Each number is 128 + 32 x the weight over the matrix's rms, rounded and kept within 0 to 255. Layers, rows and columns count from 0. Numbers have three digits each.

# layer 4 MLP up, 512x192, rms 0.0544, rows 179-250, columns 128-191
164151161155121131117115116115165086079134160111100135179171167116122096143117079105131141123123094054149142077113154151135111153177143145155181068140120150128091164140115129101161128164145106
109173137088083145083122119160161171111160195119106073097202135127140114127135092147145111126140111183111140118134129126196079093163134158186166101129116093087152123092170155060114091152121131
113097064088130121108173160164085157144128157125195099129134064105098100135174159127094148118132129116135165134113113148137113123141155213096163088137138146130102159133173205129119107111114124
134102161108100145088178107115093108133185110159139149151108120208106146168135234142156112113071209140143129146130085139116132166108174151144150122118175114146143153128077132136185191093129105
098154153120099110123117203130118110180072167139114192112190130101125158083114082059112083156152128098195064113083114119163147119148154094129127129130114130136244122204096182116086084123177120
172119137107150099129160070165157169100113163106072130123069051131128086184080107119085153127082109098092127099100138111185143112144146154160168089102120168120190128164164118121101136124126150
165125152181076086156081138123108189147111137165138099070087090134125128108208137145129162163191118158171134172136079130169093125117102126073050156151174103166086121165182130084101170108111125
094176165094138183122118127125092135101115130146066176204156163201082173170141114116081107096156164161149139184108108086135091118084124088165153123092098162107112090163089161197141176124117122
072102090146166137073087140115143182162088149130153135118127143155127116132099131085134121149131154095156210148086087159102104109082100119083123059115124143137216110156122131149144070114160116
081102115111129173137125100177068125126110093119194056136163089117108143166086167165065114106103083124118166120120116086092133201123150147150171151138123155098147181154107142128189118084136148
127086130132151179149128148149226192116151190105145140153128104119114069144122076135110161139169195169077129135120109126145126121084168126041124158116101145112143094121196093169122098097113120
146160210105163148160118128164157069154068139118051097105119157108162095165177092167097150217113116076108135200175152158107168161070073121159147085124112149153165128099139083107105151176092120
160125111116178114115139160104089109087156136122128053129123135122088076123092147106108179111077151105082118151088099177114172174156056053120153055104115105066164159165099173203137122134124114
117145140097184113154190104157090096122116175177105156167116146124115135119073115136142157096073149144161173113128094100121120147176152109178129160136099170123119083137096088164162136151120111
142207152162131131149153096113073124103131089103162138160155111121126131136140155143142151176097115095109108157134131096104124108121116106151135107163160134080159140096119129125100115156164138
131109173143169111120131148066113097125153150162120114044155081120136095163152109146135134124127101137053149139130092114135114104169124115109136147157132137078120114091194155101111121163122115
137150144097083068079132112171120099101156076108117142129138127189180101108178104134096137092147163170079125103078168054120139150122132137152085119160159142122130067151083077117160129153127097
103159167176120119135138106090087078179135087107118087173098120116139120094094120108102142114160051120209158103165154067085193129091145095092108177120087118166097125143101127086095114096069151
145141124169128137120128142129149100151193115106084141129128128122174207135124072123100145117123114094116058167132155127108165137174214055100092112127145141139140172104178116106096079103162078
121121154118199122100156111168170158121115209120118109185119102075125131077111103137147162145148072142197113142159099142104135093129130210154235128154150108094164123037130102115156126131091105
106140166095155128110081154135131165139061154173120095154188203143086140136051163069154129155128147172083173130107168142091128168122108135090163080083129200138140187116083156121144101199150190
117116129134121135067120126147155111136178143097162159129182158187145081146129147080160096162139116157166154082153115171128143088134148083089139134166140092125183089144151143152059186118130182
100144142106119150154104073108113078123183068168126146112090116143130132106217152124101155160084117102125137118082129099060099080143161133170144082125121108133099142124134082140131115153167120
127191111110133141142093166147158160124104104129098159117100103201119099115065140133089118104125144100089189116119145109157160135128086129087073161144116090102104161167157132121167147150140075
164075144154111103128119107114170073085132135124100129137107121136173107173102137142093139131106117189129106141090171139160123038062170159143112129094129071157108113156171103129150104153136138
118098134108108152146051101129105184167141121104097116132152078125122148105142135129138174116168156096128118150151169149127137089182081102174110114121184194159104187155163079177114121110102116
115120042144115110073101140111165109166209060057167199119138117145100121152168110113118120185065135128089139122148127146149156115126093087076134145068129144112142109188120150119123144080129126
122136172135187117200121171167132150129140100135056117182125195085145128139150121097145082107088204109114110172097157120172083102180142164148175146134164182135108114161199093133103116181137114
097115121077167153100112109151065113160157077181097156120106141077148142063091164151122188159112086146145179090112132138206154109193147104131131120131111112146117166082117092157123042150126093
159133153182111136115124114153068137102134131091119080117118129123136080159091119124141159207083136183187152113194094090120104164106101150139155160092114202145159112120125178092131121134149098
129090208125145112141113098099097124117147084142105117144162110105141097187137106123135157134131082019153079031095111120150089105162159154113118143075135128119132112153117121040097163097103147
164070138142154157121129170097078168190169068128098120141178173143132132104118171096178161098132139134068095078144144143156095106131148142142189134167165133105113142133105204148137123070202101
136158114144172085123131168171159044094131178124096064081119175167126165144173078107130132130154156081134156187201116151142182107154124094121117167226127177134092197091155153149128155162162147
139106152128130134094107037169116121158093142121158171153113094127124158114107097143165139116173155151129107155141148171115151117080106106104166114124141065126113139104137124100161126149141111
134150139172140097168175127097120080083107162133160117147073111146152084135106128142159120159102099161125097125118136094161080108084114070116108167156171166134116093128150115131169118075119099
164138129102164132137126061118151073198104121180053155152167150082167139139101171146115136130113113148137095089146107134186066109128139090160106158128120065200136126114162197157102051077110145
133127097148151169106146159099162125150177147084104151126118146134092148099143131085140079094127171151051106151132132140109099079166094161159122180169120122089205096115150125127141109101111124
141155139170158085115109111129184205111107160117137124127124142090163134179104132094164089102089094131173145165141148124073122127094154179150127116149118097203090118114138118182120052173111128
138166123100114104149118145112160168097168140203176073141157067119095214066153139179139122186161110099107109089148139104171090106143089195089129117197108118113163184163145088115166149109084127
155110124116121195092126151129106105107183049095083157120148101143090156171094150138100174134103104164151121148168129143144104142149119130101130173122103140111125177081126145069155113125140141
110152152107130122078131113161157116145112120101093095211146116091103102085127127155134124103080102112174131141109122087152111064157073133101121152146092111221150145145121103157151161080157130
131111146155093103171061098075192120117111137088125176156098104103085166161109165087097053118104101099132140166142178090070131123137150141153138117147095219113119159107096099168142139138131151
166095100101087132174137111053151084102161088128208090150111133143108144131135103113121058094151123089156130096136133101113114154090096154191107114109137065144160088108176086117148141130144150
119097137168053130078155146128152168120125118106156098139138108119112094090155145129101092154144142111118180131118162128096084177135161139151176061179134110173111115123122138142120097153166204
169121101119145115101104117200093094191082100148121120123113153082174105127209089127105172098142133089075138114121124165156147144056127072104125065169133064107091088144067102122082106171092112
075127168137113109078176143173141121189158121121148091085120144169144110097142133091111123075135117170137198089087140112157172127097143114108111067143125080177086138157189176083087093077128158
083146158190082115061176148193089074064156087107088089106089134141098137102097111127122102031101111134164182133069116148155165162148210125123117141153131140102135047139116091153145117144133149
131173144115112138141107110166142115120131073143128172115131161127107141151150096088077140190147062097066113142088025124132140085093155153163114234072165162136110149173139154098104107155129100
112192129117097099149066090138096153061145120160113127162111156095083121196119127051121107141175151143139193147177106166188129167159147117123105120153093143123105137166123167188177149136101144
102143066106135123122079077111174145017106157144122142127164111094138147096101106110126114136118071075139133118157123135174143172112086153154060124144092099084150127166170114174167131162082146
158091165184091146176165125136141159148124147134131178155173050124159070083098119151106080124121116129100162199129113105144123144209118155182132093107163113094104114136130121115145152115135162
122113081065107119137084143127149151145111104134133143094091155079133074085106165144123110097125099125129124180082103147152184172154074125120055096127099074098122077118123007152159170129110102
095136127129102141161105096127131210125138127144147134126180074156115175110145090179093115127139147168123129145167103100154107169130052194127056106144066159149115185148122099126150112064108179
133156188137080089166053041175160146217087130143158113083124096151132136118092102137067080104060088095099139134074153103144128093096075117131115139139092160146140142137138144092144139176119082
081095110070170144120077094129146161166183166118163151140088147102166181086162184071123186084091150128178127132078085135096156172136162091167098103108123134154127036166153123121107162062180065
112122124168209190135225125200133143145061122100107140126155147121147061144158135170148119192179167109105110145160015099151133056103117070164138137151177124131077128118172113107116061100101131
104147174139160149115105107105130171191098138146065142122149209140102112140066110102131132136178163094143104147120110136124071096154124079158126104132071150207134096164142134172046134130131142
098130090124141149223097125124151150093073170062112164080126098167124132139148094118168029110096144123130155152176146105153164142123091073120164163129126174097147186168140168107144110058144155
114110135125143110112116148156175129170093145122147152144164104184163104130094099134155120145105137185177138108113159067141123145111081131172122092106079136146131136082188116084128136093126136
139142081172127119120116131127068086058127183146154102109092201100094110102120149086074119097161093088158163096182137132084108098138056183109101211130165140049129158136080112052146054119172138
132122131168144091142175183141112155112145078084121117209127114108098161153175108156137123178105115092121136077165171097115095117142128138145102090151169130110112134156130096156120127153132111
117095061116180124137081194070070133163134169143031074121100155060138134137100114093116178125102113127104141068089064113083146140143103126088138158136073106102163129107115186119127182115129165
121072145098151117107083139124140162133097166108129132187141109085123097098172131134029188101176197120077204128040117095143140127148119139168102163157132149158138110143073131049129122095087120
087151161194167176120118131197179135132047195102140147123176119099157143081180102172084108150074105187117096031084137151171134093169139096151116125130103125162191145138104186163150115098099164
083132180127169150228102137101120136138136153108153113147157076075185128121127093075182107157136087130123081130207080116147134164113113165149153119117107132108187138093092103133155131138089112
161088084147149137133103053051062048114131128167108085099176152126127214101086194115128131111145102115087118066107155124085148139089142064122116150097115169103159080124053075113149114142107178
175140131159153080158160136136132153131140194120143160064119137097136117145141165108088150111169187159130146146122122177201100126104162121178139170153173170139108047156183158143148161025171183
193096116123111155137129096107117130158118121126123181109154131101162164132130211131175095154167078133150128121088094073113158098144109153186103148150121098144143122072127151203100080128120134
151142077089137103079121165096114138081118154105133186133065117146031108138114138198115042197165149127079085160153108173112152107119153231163076114086061165086096186131124090162179125087102155
087175123153078100094146119145095163172143078129109139157107213083104157129079164129125121131116094140154070129101193133123135090079148070193196116093123151132118166168135124115139119122176208
132139152125094153098125199156124154081130095126166123130154154138141146104190121100195086093052177107159133149079163082180111147163096096107149154102128148113171109147133120160173124112141108
123146142149107099119191097157105128158115135136132111196159112139131089156135180122128135113087155129135116189109159156103131117094142153085159166132085078132130103155151139124157136104081129
# layer 4 MLP down (transposed), 512x192, rms 0.056, rows 179-249, columns 128-191
093114165154133098080200149114139166135132137132133136124077119190138122170087088090178118074194167114108115105127137132081152189162108114097099118094179138156116158154121116080092095149158110
135123125107115118151153099092091131140153206119126132112114182108143082111076134128088084166199144085209092164051135132115107070122129088102183049167089104147162150123138152148174100117147105
130075188103161161152076157111128124158134147140117098124135094140196102154159154082101204169107139170113115154128099006138141114140167135105108111106100134114153053102160167124216164123129113
156124073093133169137105162085146113125097051158145093133132164117167100167126149099133118215171155176130131120113145123139119127070091171144158066117084082131177155158148141101156170111135214
100084131144123098133172197162149139173106073157079153095087117168152109140159127092127085150122117093123121125128124111151104055083156129108101122135117152103167153172118131188095123151101132
101177119173139103151098121095132092141161126085131124169094150099098105124125138135160115111089119064109140134170085136158158131102159127125087200088119098151095142129075102109106068144164136
147116152164066119127131132131129097123125073155180153097072137104193158113130118145123210099160120132216151180155043137134116074122073202166091118102131177101122095134101146176172137098122095
077107105193118164103076163108130089104174113114157127132180110147149036134160103083138116110073104126087161124088196142090072124176216153141163107154176123190114127122095153093135116062135122
131113158097135103181117161111087157169151129073113127092164141034078134183148175150081080160164121114062133127131080157138126155119085125136096180159130193117119071153109137127122113138089136
180155180142199143104139132141136105128105148158206129104137146167128131077096147110092093101110131164141123133171114135163164148111149146167088098169148126133121148113142159091132136112097182
093097172065066121145159153164075112147164110171116180155115119100126117140061164110109117167181142081134153162118173079115140100084166155156125124184137165159178068156092156105142124103113053
162130113141131175111165120164158115101137107119174238141111122159081124142134139121104168091166095139109125099123102132117115182141175170119139144106136156076185165159079143100134138122150215
163074159126180135186131120078069092135163092121090069140190067126116099131068108095122141140073161134043114199110063160118082179112168032126186154136129110141157145144115178161130106161130112
153107146118118161123101157148167135124107095133142177121158116128084164154127126137130082110142174111118137056139122173092119125141076129177139104055134084147069100122156166068137125163162120
113126137162137134164146129136112122089114089171036154082091072152131117160138138109170133126153112116103142132117132154183137124127118163156057181150130168138086177109127099132136094121124112
194160199137121150065093108119131097114136079160065173158142183115143078140112075136172131073144140071200128108160080098172120111112142095042159132124151176080119106081090095162124151111109089
089116122133128103177138108130131164113098165128101153105142151146149134081095106094108169137097138157159125205160164148119115175118144144133112126122111121106121167093138139152136080148140128
054154132212072129107157130146160091131124197144103168057069134110146135129151135116102236167136095149188174148156126093132135106168168115104079172143121097139120161106161069128167136052115127
148124183115096109118168093190157139125157164133070120082169166100106078139095158123120157059175170133114141207126132056164109091157144102150084099137062184113124085154162147157118154108128139
148120174129167173139137165174147078096167135204145112149088083160126098177178149060142119151172134104132166128119131080082131167081167088101106121124106145091134075121134105129143138104136135
160141171125115135133143076101123084116109143142145111139133117155181148157120145136096157089105097127152119137098100131147149077108074157118114121146137103155121113061151152101110114118109100
120128112079153062138176133072097116084118128100179150139140152143130155075128144166149191163129146142114120058110116125174173118110151124161161157095104091097131087169111162139144136108094090
096161121154083120123118130116151127123121107091109182099135115113088107131128145137163102092124130131120144101026176081077147139083052124149141080137096161136173144162082119085154125157117174
142133116164158159113120107139190082176137104138125110072083138117111085195141144141148118129121090108133146103165064107115063101100093145072066107162130068132161155102126127149154103140109131
175172135121129153057158079200126141106130098146132142122198125135064100215140090136117097124103094162142149100199141087142115087109107114140180143166083112152118158096097099114138158120130141
103133133157152135115142134109171128147114172155114185118096133165166129112077208165168157130130115094052109159138119133101149141150092127082150138158140171139142104130069168140133118146121091
165136122087085111126134145082140154133099137134063120124147113130142137090179151184109110147098167126060110093178112123158182093083116120102141092109131132121208107106134164123222083158149117
186137181117149108119127121164120098165159109135136165155138170117140083199094102149188154076084091112138080165094131141126122179110131122122132094120114165138173144111131120143100195118139112
081113182142124195108142117116101167139165091128196156101104082125113073106099085114104140147116097187102195126077131110157126141155187141141166126146150170197077142147111080171122100108137091
105075223176116099122116166157168141177111107107125130127172114108134080160097179162140134138157135167164119142139094141130115137088166148152124144164114144131070139086092160156159141137189178
131121222111110115113135097139096101174108157155106104059167128107135113108070138097143102166074075096110184123135137132140153170151182169104120119164119071104078145093177126125112178158143079
129177122156180136098092173147160090157120130158114115136108189168129160066055143150200147086107132095139149087109174175159135095143156159165170138189135148096113155131116144119088131121153131
144111068155121080164102086093160119159106136083092117101158077148175084138063160131155131087114197076128118162188117102097103117169100149064092131210076126090168148168099117084142105189116098
150118138120115108167114113122168152156143108134219156100128114102067112115095124181097077138161095069075115096086166088157103138115149199145185145145166173147121190125152138143075101107101169
170094108098104179135151146080115101110094142134132134107118146090159144171166109174096092160104059144133106155190148072142093143157119125130082113106128114121152117129135125099138119118131096
157071159187128112167052084120147152202106148155122094137199115104170112147164182133069103110123051144120077097165177120115125141081161100146111124139127114157154113132164149163082131140115097
118127114130094100178135139128145125126099144173184104135171103114101148173123138195136122177128099163131147112091139115103126122118155086151131079133148171176126088106149091090108157154105122
137179126197095196077126174120119148166163158122094152188088117155133138178196143125105095088121116113081125162051109159142140079109129102058161140102126109191128114136151200115098106120090107
075071103164067127130126082173123103176176157110117081105136103085148143149124158115157084048195057112069040074152100171191099106170144073103099122097055113123117101108154205159112151093102166
055150132149159126148116170096127134076078117151116127144155124093154108147131071138157165114141137077116166095115102140135075111051078143117188137121121126111107087156129150129060148131105098
184108174113121086127079065137085126146159154140143109149209160147122131162111152062064065107112146092182125083120129136153135082148118137095145098119106079068066071146058163187094120143110104
158165091117146164075139112081122135102053169136132146139149166124088127172099124157179170154163120164191114180148123158148195160111155153162183135104125158116113136140128144117099172179098178
144158104125096186116152116179153106085150172168158142167133120121094125169111175103078147147204112208133144071151148114135163139161153075113153151056169104146130145124114140165118104117115165
104126120065112159096144126129148081192062093121157151133146159197142172060108140082097168066135117087129164097163138078128130116125083129138123180181090086155136163110185105107132108135105086
092181068146122077145154135110113113135135186099050170150185109070175103118061048078122121155120130058151164123107156132142189132100089140202143111129158063164147172156134162140128129104066116
148125076143178092122118111085144145075114121131134118134139153143078140179137193141116129056107106218146159132145121092086124178164114145139115144091127151131108114130165090069130145126093141
110154144135107120142137133115107148165125107090127098111076142104073146115148141164101074154103108094099190192132083178167124130118134042084161185144138142105144182120135106184063154155093145
178091156167122158107112143076137112126134055111223128117056060165073131118130115116111150110098146170097101113128078127084164085135198068180173183108132133124082162087109125151181150105102120
175145138115089123123132103128143120164088105098175102137110089066133115136150083178083176127036120134142162132102141099135122109151091138105090087121138081132134191133125121103074083101144106
194165128146124114104084105141120107126121129108132099146139161128090126137077114128140128074157112132092171105088095147114178158109118155099223115167112161142092133126155129065070118112119076
149178076127133120151094124125134094091146206140040165131122126128166093202142107107121136131057102154137166136160112117120154104132138156162068148125114117083084043136115142146164177094104078
196097115135122095132151067152183092183112103094139181100174158163119080136100170089141114141129115152087119143087179134209126136095101106162096125199177104160125152109136112163023134120135137
114146170090112099150088098127156122165134103136090054137130105150137132106150112112049095074138094158084087149142116125116074151164076172081105100065126190149122173098111125085127123153144157
113179116135150146157154082121159099136111162106121107129157149149196159083174120181217147146165110133122111158180068043155151116102164114077133163136120102131133136164093140152119103123147137
142065128055117079079064149109117165103099116158200144129143147121149131089183145118114147110110082167131127091069107140166091166159123082125175148084136067081068088186094103149112094090136185
096132126116099123147097153102109120131141113081141108104126128118088096157171070097146091104151108128173121164159128117168137100107091128177147137070124095116111151147101140169042140154130114
104090112132090079134132104154116165074141171130096086151126094112136065093108122192115144124121133097148116140142094144169175201171128164104095098162150123156122106098099120051113129113082138
106113083098177147135133136081078115169152102142072076122117090176152149202110167134175095185118079148209116133177138103147185136122104116134159181067155114125122077134115101129151142139175085
114158126111148089088088120181110154133181142143102071052127148128146115095103130083165110173154129108066142176116133144173105050147092141117157127148198114120095145132125114196111102162135159
109148108117116154118104105090110084115180132167123104148098160146172155161143089121099177127105125171111115118127138074089156118149134116117108063152180145151122124154138216110111145181151097
078124133152134138154188132075173122050100111095083179127062155118167132111065155104098127149144124129177097121121113158121181115099108064137127179167103120105138133066122136104125112134129114
119177175130120164100161123153156092152154100134140147185204124139097096093069130134131088137160125093096108084132154177116140188110143162194180109078144119130047077133130075186159099121112108
110142107136165147158149165182174173137124121146138089127093124158180082077134096191131095142149158097149127098193074151148109209109075117150106107131087167055140043163119079125142109098180111
059091152107154122203097129147135167085106148160175079123140104172105156109150153133108108145127152112179085149152188153084111127120130137102137142112083112110152072165150121113135090060132097
134129145120053078133116168124107164139151137107114129094112157187063164145108154200131130102161176104132130151086147125131084151169151168103118131132143163162081177143173100090129127160109132
069079078078072183118159145070121167157085129079119165139120093123119126118166121108141097124111110120092074126172096135109113109116064147184196129141135126113049132097148138116128084169091157
162150136138213099120153172132178110109077164181163093122124169148132136140148171062108123108143105121157134176173102161176133119110187162177100129192148115140130099152166112133159145093151161
186093145082085185129183158125128048134149100132163166097156139127131114158158167147159174121146119094153090183129121144151111131121087116164151127136145127120126137112136148175108131146155093
107101188120104124085128161146139169095095188148192076167110089128141140144184141114117143114075159136124112139123144135149084046117106147150089125066105052160071106125160150160181125097091118
033109191116084108168094131179174123161158131233112118105164173173113075110169146082169112072111112106105182140102159113135143141150095160121128127114162176134161185172181158158149103145202141
122114112160074118091052110132099134111155172165137142137130142115098108093172105083154116179123122120192099103140187152140134139160100143116116123120129153108124063124101113180102097139186117
# layer 4 MLP gate, 512x192, rms 0.0572, rows 180-250, columns 128-191
150131073160128063153110150148201121123082133122142069088126141109109153102145123109132147123167156118160124182073099163163148132151179166189114140170104134135084125111166161140147185150121153
147084116095143114127134158161109098071116139162115143149109170149076136106173190163103109154173152151106166160136115061122104117162127183073105142172109161101140164070130156147166138111164004
206119216106180149190085160138165054108113093180093147121138146129114172143152124129155100129097158137116131071143103103125119105143098154131117064159106145125158187092135076108058137126129193
118125070113134170063187155151141136119150164096140106183129137091095136090115184143083172122187124128141128125164120125133119175190135104114078120168148099086174107110156107135130099115160107
077144170135128126084098129101151122095135171100099106122107172103134137117111140116165122083078148122095139128238125107090071132143132095126143129108133116176126129094117102056157109151111101
083152102123131129130126108176125166207103177121146131070090075167097146146089138103070109132127120086138106103133086135129159067122167205080116155091113140058088114094160152134051086105125092
118116077147151131107158106115084115169122166074157087150142092072073120102099079045132153068143111182155142149140170172131124151115153178117100167065109112113160128178177160115113070124094101
117126019153109084080118137156126083034168172129135088092134124119132166176068141083159154141148122114111155114149104158048090127160105128141103156158134136112177121139096124101176161158115082
120108127149111118119176119087107145097118121142103100095126132064161108113135067151113169095126147132124154101170173162115102209103072140089157156132150121134178164155123152105077131178151100
149092132072141153140119145133140193125139115185156188129077110114100152087156155133118123091085119156118114090118070193119111107156141139150132116107100056097110079123140231162126144142137067
140127165136090104107117104148109145153153139107185161150059116139141093127127091099039113124076152137125101063068137154111068153115166137088108157146097092072129069084138112100164094090133129
180162137133206134159142120121147168117125112122148126147099156119134125121057103147135084125106160121087139165131121135121088126192183100176154167183046080069131116186104126203133075208107094
111097105143109109130107116169204100088147106165058122157105098106113100114126167124162101136131114152114124087115166109170124102128151170125133108059084090104152114158117113119149136081112092
149150058099139096137100174098085168112128061120164154171127127085184133123107095084088137131180112093105132119190150120083144127147135129108079167049101090126077129056109143136151157126132095
139157199140142105160095106091064169136109124152164109110132123123114106149127116144141147085145180118110169130094101135145089094127162136108140089103103143135092096131117168149131108215096143
116160129102117083144105123186128149123134164109069065144119135147164126128145094141109125102077053136129104147110087139119106154142100136127092145145075143135092102137134109053144120125157135
114132119160162117100147171080140178208160177089119115202199123082110146182085159149148126092136075084065209081117091130095121149114148132131177126130137135169129238077081121083151123164065126
156124125170129129140180111121105138143116142111098108103171143113127099087063131151141128109126138117166110123138139167124143118123125105149071165136119198102166139147201157166096153144135088
098105194091127156140086101187181114101149107170174106126104141180114132141113138056143083159123081181146124099117164089103120137105119163163116157108065105174147166123117121122128119098146119
135144128119176180114153145154159116211181131103146157122135128144158122135154086133133164151137121116090140124156091106151137154125080155124107107101068153111132114121156147086187053171177152
140123126133116104090086075142129138187163115099108147131057097182121077126101143172083070173143169170115132116154080172158082160204085117048138120139104142161150097106170081104166154154171115
162118155111085104091124124172196098126093187161109101084148105089174172192118125126158176132104130127118149170133125084169140125096100105149115103163152137166095145077175134151115130142152165
154128139123160129175064076096176068183147129072157195114129111130080192099147147097087189174109140180101128098166137073110091100108186059153117098128137117145142100089054128075102135087098183
122119180148106142141108087129161117198122150171162150159123115172203153108166093066120087117162168176095095129098129169157155111105144154129102122058151141108150119145097090117087124131085124
134163162190111153155089094165094090130097129127146171157123156145082160166106161166135119149147151143100113097146124153151153122149121175083182152116140095142088158112098108134165194149141159
060166141176165090178128088135086150123116092162093104135129093098143061176057096165124101101172126115169166150098129168078126098104141099134165145171102127141056203052195160131096114168130131
131094133208168040112143145159131122118085105186126130131114110139116136093094097135135089083128106058145152118112161127199105080109119207115149115147112128090095147112117137162143112175136104
127140137121097128072163127153102130126156111148126116087101139133154194141162162161162132124130109129127129101102164156143153150124106110089079097172133051147148154089209122147188130130118151
083109126098103113107116155124142113093094090125067167078148169185123108146138091125186162148136083138148154111104140154122073132087105147086130131192132161189137075110131128102140097146133151
110182120118174134148069080134115143155109164103135113160111114185118116115059128120158125174085093161127161117159129128140077154093173070121112144077118114096076165109171124126128082128129162
122159133135193098112126206100142090101143119197184167166138122125078177105116153074121083093095160161054105104145120085127178156169104144155077166093116100122150169145129119069112109156087167
102151157161195125109131127066130157150145080181083115172129085110116111106183098162112161100080119168116131122123153096086112136085085193143124183128178119125112115152153112110130130147143088
114173173071139171114178076066137124142138071158139105102098158150073156153149043132072133106122109091167092110139148133106109099118158123159177157116146114104198159108148144146165064136110144
152086097181121104149107106182132175166178163130175167109088148142097178162100141134123152101141188149140148082125111150111105174096123154114130130078139125085183151131148116166128102070111128
113172146187110146160087121113095091152134161128120115158137110142195130151175167079099098089137110135168046114205170137103143147095150092083119167163183129097173118146184085102101109099090131
125117130155162089146132057138102097104141089151135162153135172119163090095157120108147171123142107168167161138090108123173118134095119145073150176101131148110034158097113177141112128084164122
141117145162129149094157082076156153137110131139083134118096130146129166098129111133135134083133119135088123179087097103144113144135147138118154099129096108149156169137153193108089069172098138
175182200120139134112102097115115176118121129155147104067162116123112207130138163178165132104124096131085221098105147122112127134124169131066122147135116130137125160124087085160136143131138163
148109092085120206116149110129075145078115111101178134102136165122130118172092091123127140164098126177171165155096129069149080168137120119098124094107123095136158144013118136094190125142125140
119119157193116183113111149111121116141113143122163133110124044137114115053086156180101116166152107133172127151136114123129151120118120137134139094150180196081107133135100125182090197130105084
111106130096070103073121182127181094160161099120115179104075147120219098129139106191061119102113106163116066120129114147146227119113140152152103089098107134161188162124141147081158142120091120
115164132124144113136157073191143171036098124204111106126066133149118148149153194141173141116130091194135123107138167080151098109110148097142110198154105077164144096143063110069066140144154142
081188211158140090150102141129082164068094109091127102075149064138155163121174115126074136112143115101067079188159117113085139129154131137172113152125114111095113190109071091083127150141097140
152129123171175127134099168169179160105100124069115033079098121123135143170102063134167075136077106105139126166101105197072166103094101165128156165083114095169121162124155139118165158087132164
150137077114102127072148118127123124154181153150166082139065132114149135135100102094080083110161087136091157106174088114150115159161115171180164079141083146096109159124075115137089174141137149
097129102122173141085179143163159101112123143089155225145133128172148146101137153084089126118169135108204127131146161127123127118119141177111171106156150124194154194095087152149080107073128169
154120143159075070086116083112134112146161082161145091177151139127124113122103132157136076121124188120105081129079186162084127079080136136147142163117125139166145135136141125183112137197127100
162097130067141075110114221127160105087189170142167139119122100124069095074125133100157135108131128099091191121197104123078128187160171134101083140163181146194086148070168149104189103148148118
101109107151154173149120141104110132160120124150137146140068175131081129138102176131107105112143152092119147125129137125050176154123179105146173090153095141102094172141185117102043108114108097
132161092147165057109215101084133177170153067130175137113125146098162098099130191110088054098145157136124091082137187114120072071161112196090163176094118127143138116094072170153104118169155158
071151090150099146189172126134096204172103112087072093156039144109110132161145147149181145120129098161102130042212118140117089178185140178131170115142135114138168184101172115110136137120090148
161114103167156170111135126072135136115161133131108140103103090132154183120137123110162117107086116200145158122145165086106164197093152146119101187163126144110207095105120175101105155128133114
124138106162187097056144136144186101102126111167112111136130133171115095197169072173168122073146154114131137184092154116173181222111146142210100095052138167113117151105161060172124108136130141
111170086209190145143106151127181139140156071126091136128107131108107095146091144160155125171103125128124102052156126157154128127135093140113088176148127144091141107167127110097152128113163129
158102130109173175146149064147142098128129101058082108155094194087102173169171148145084177119150085141170092123167119092115166081160179083164185123133156093078141147075109143071098129121126094
075121060087136159074117117080111102129102139094074103128107155106083149103109146178153147089112103108129104212124126069146119165098071146117177145123106084201173137112160106101120130186119073
095123089062186094085166117150106072144214117115169036109141207089119140178093162117073126148100103104142112120156113101147163160133131122123121114133151069146142151141182108151100065108158100
156134123108095130107146121118144074126132126106147132129110116077103084171123070078147146110070115121150136095143202140140125177127159121184133103094189194093123132097178124130071135150140107
116132158124135081144153145140126103150159114130118120151183184137080167110133138155129143091090110141123123155149122087114084121158152107125173069110255155116156165128162073095179106166168098
125151141132137162115097063145142156164113138179163120121143101101072138161201118136140112139080182153108123092126112148091122132147109142079109139130200148152145124153059152113112092087102106
123147144050177128118126173182113093136146127107145146071104082070109143188119078112102129084093152088178161142075094106053111137102083099130083109150177166171154136052160098110151101182112141
079173143128173147078112115113143130152116090138174118136089097126155095042133120175117117111151131096077136140179183124197126181064071123088094108135136185132172070170138133148143106185139119
105133186124098143123143122123132132115126065136194083114147133181130117148120151182168133098087194100174107145116126116113089114096129073158142066142140068142148124117114104110090070144116131
132116126145107101133120062122168082136179123048103108144136097178143137190136153116118101147104183083121164162098132136175121109149123166118155106150152085178145119076120117168170148128156175
193134133146145061159118125108091135112128176113072151087157132129081166076040148131087117084093151176107090090195136105138153175118149106132101165157155144130160156182146112132153172079144117
135134164220187068130191160085120144148119104163068220102094161082162123128117116119192140106111188123143126141132112123123061175142099118167128112068136146196082144128135112127181130132132137
207107122136103077130135118116167182167137137146110137109144162137162151153159104125185108166151062140140086113104088082158159092160041107139138169144128108171167131117083104133163120120184146
138062122125136176169145199107137141122162091153171064081167107105167129126113165108169126126132129118181115172117139095144089082171145208143100134135144140149091071120146118119167204152169125
072151088155135155118089098128074157109153083162146094145190138133068118123145146087145105079099136108176156064077172088103111103099136110186144109156198107028107172124111158159165108169159117
105172105092178121107141081111195108177166098119145162192085122122133111179115162136167115131115089147170140121116083099141117103135144134080154148103127082103088113152115126133074138064116140
154093081109130072151138128105150176112151113107106116131187192140100123106114111065172109104143141129123126131081175096101128112127066102115110178161098095107125165044148106120163164159133093